{"d_mlp": 512, "norm": "layernorm", "positions": "rope", "rope_base": 7580.0, "bias": "all", "tie_embeddings": false, "lr_mult_o": 0.996, "beta1": 0.95, "decay_shape": "linear", "doc_mask": true}
Each number is 128 + 24 x the weight over its row's rms, rounded and kept within 0 to 255. Layers, rows and columns count from 0. Numbers have three digits each. The size before them is the row's rms in percent of the matrix's.

# v: layer 12 attention value, 128x128, rms 0.144, rows 51-61, columns 0-127
# o: layer 12 attention output (transposed), 128x128, rms 0.134, rows 51-60, columns 0-127
v51 130:134145151126143185094118132122155142105152129133133143113122106152137129115085138126117149111103086123164107144130150137141124111139160136106149148147161159125113123109140153088115104153118093109070117143163115115145100081136136138106115108081134133140106110151100111127186138160120134133105142102145163128181164095125140126118149206139133152133156143132168084084149115108137155157098
o51 143:162174135152123076143106131112073162158113136107113131140152140154158133120107119147147149125090118145148096081149146138138115168125081144148109099128094101169104151160147083175122151129123135135123136134156115142147137110124130131160132119131152155086170179099127137084096135114137133096107130136121106122129078127146131141123108135128140134185126128098061110166116129095140133143120
v52 139:075133087134103150124115120117153131146104160164132114127140124126158131121114126118164206107125103159127156113135088127168119113160074097070124113183130110103132094110149159123154157143122124142136082123097122116109117118136140133130150139139122104125121109138150101095143147114119179152109116158131107134117125093119136137154193142112088136146124098128128085184106108123132152132139
o52 141:107084100122130123094112139105110166162139106077148137122098141095125142114159117124058091129140156160121106159104181151117143137156107121141071129122150113164108129149118076158126108157116158127158154107128139128131113147153123118111120129154135147102128117108114116152120115144132113140159206133134142144118127142153151131104087143124156136105178084142144134130130140150070107130139
v53 126:102143155178135100158166114122130113140123129111134144112105085117089169126138103087130094122145106160102163129091128092098111145157086113101065126135140145130153159156147177096139119147149115159112141134179105146114117122118143119127106136115141104139140131165134125088080125125148102142154128157105132125149137094098120124100114079116175133148128173180128151114115122144128160154124
o53 137:179113172138099082131149128115122120143087159117081097125119166099133092104069117151117131164117142146087201178127115119135117106119129141117133114155149141140113121147096144099120130141133151130140137101135116118144144145129126157127122103127124116161115129092076136135136155133130182126090137135107144090126143146138125115153095162178141123142092139155139126106136140115173068133107
v54 136:109128131116119124130140154132106118113127115094121151099106144145140082103133127116128120108141161140093144135117119140133146086143071096136140152132123171143153134104108126139120080124089122103145128144155157151140154100157127116122146103162165117074140144110142188094137142128098157110126194141083143191115093100128144140116135122149105149140063154096118137124138091095109100137142
o54 140:105132112120152122110134122130111132132151129118119123097069147101136174128182140170149112158082108093134143127139126092111121108150137127139077082117136128143135126131085122138152180181156143117147126146098133072098110135101112149115148111127110163151115151111131137186087095137177130140109089162110134142123115118140154110136149146120144084112116114125132120106093152173132161104149
v55 136:135106145121136130105174133116183132172132146155083168138135119104112118092128144142121137108105095103080127145116135146132119085115099155120137105137125096103124139108144105104135146159111127127166165090096145090098108099123118119117139110185103138145149149174172094148087141127145162116109058136135103152123100125139140130170145091117147122167128148152140134123124117180124109112140
o55 138:109121111163135107115120121115097135096162097127150132104113179161143165155124129119101103110146159116143129104122134146174133153113152061120109108118123150122138098182098133157157126119094108152144087186128110165163151116139162126121137149115116077157106126113128161104125109139107108165123163125124140127108163135101116115131118163114124111087122140100114104092198155123136099135133
v56 124:107129119147108142157118140120131165119169144090118081155122132132152140120165138118123120170115136104103104121129152148145133150128105140096141111088098125156106124144131194094126148132118128205110124135161091160151121114135085159109144135136128119128152155098109109108165112133128156137148134171192113172142106122098126093150147149111174123153146131122099134151141123142171156122085
o56 131:117139172086170123140130149107096081163109103133113103137129135105155114118043101106174136145143087152129142100121168120116155132169160088151106145128131127112128103121137132130150101117141151148102119132117094133117107144128112145165149132126097128120129111132112152169168160122169110126136181120113149122099095154102152176124148126127108124152112066105132143129129108125111130171109
v57 132:095115129136081109111111153140136102073171086098156132135103130118141174130154143190121110111122100100168126100131116153108153146144119117119166170146113110115140116127150128090161134115111135142143167124116088090127137113150109148096155162143166205112136109134128144129129091126127150101166143122118141132124167140121142086124114127098165159111142129138123115135127070139120148147161
o57 134:127136118104152180104161147097099164166146182155163132145129136140134084131104159109141163101131114114145127129130118104134136147089120127144107145110109115121137107106105106171107128135139091137111116129116180112120127154095125124072079119146162096149093163115117080157120129136136112142146137183140076081105149130122126140122142166172156090151129132106124129116110098141130109159114
v58 136:137110151102144130083127102151128099117120143109113138144169146136127108119086099133167107127103115110150127108156120117184131157165127090163116145109148104166140118113150138161098131160135104107108115114128146101090131185133087157152099136142164132130132163147137128139142102097140148107145150130160112147164165127097139092144102117105150155120104068107093133152161144099098120186136
o58 146:139093143150112136140102191160128147177188084143092138112122115151100141137139117087117158132124095106099130085116130084125134112148155161129153140113109116115128144156128093124129101080128184144092156136090100120100155092113135143125064151121131155106108118132137160144098121115129140179147145143151129135111116148112094122145116160110098141127111149151112116114143165155159139136123
v59 130:087136135153108165091079123152128142140162130110156131160143167135175129118124118101153119108114112149133119157130105151168159129126122123180115134103143122141163114132121153153086113103123166113134112041147099114115129099118146113137152117094169148165136136138141144169126150122130097120121124148130161128127127099185110142113157091113137144151118101114073163126102086142099142118126
o59 138:135116136108100130160120143129137144139108108111082133102146130118127091087199150133126139178155121136119093130128154138116174148107160139092078120151155108128122134157130127143124143133058125124115132158093133167156113125124129149066097157123084113148077158117150097131133132150133146124107077156114088137134134113115177188135147123136106132132106123140139119157117134116111126106148
v60 129:150129157192119177078121121152141101121121158123145098141122111146091101139136191140121114094160113109153153157130129115124094103083121144142176137163151133098137130155125114148101147143125123134141132116100132110121113144136103159122122144098104148104135151153147171137116146136118160155118139117111149117166109174063159128095109079124172108139118158127124108143162135173128134140158
o60 127:127094103130135097100148134138132097152085128133110143126116128127124134155147105155139124182098121052129138106096147115115144114115158127139137111137109133155119116167154164104109096105089042138122106128160139109121133111122140119128089135150177140143138147145137163135104157085172123142146096191126141102154127157139103105156115141101155141158138114152125133109122132081149114107151
v61 127:160121141144089136172112122153133106127112124125095142154084140142112137092121086135101101109137109127093132155074147098129116088199130160138099158133150116121103136111108118122147142135105103099171123111126135122154151146138126083133121119115133132139123127102139063144114111078125066133161101124163154108135163113135124106123128162144135144129106177171078133129143106102140100114142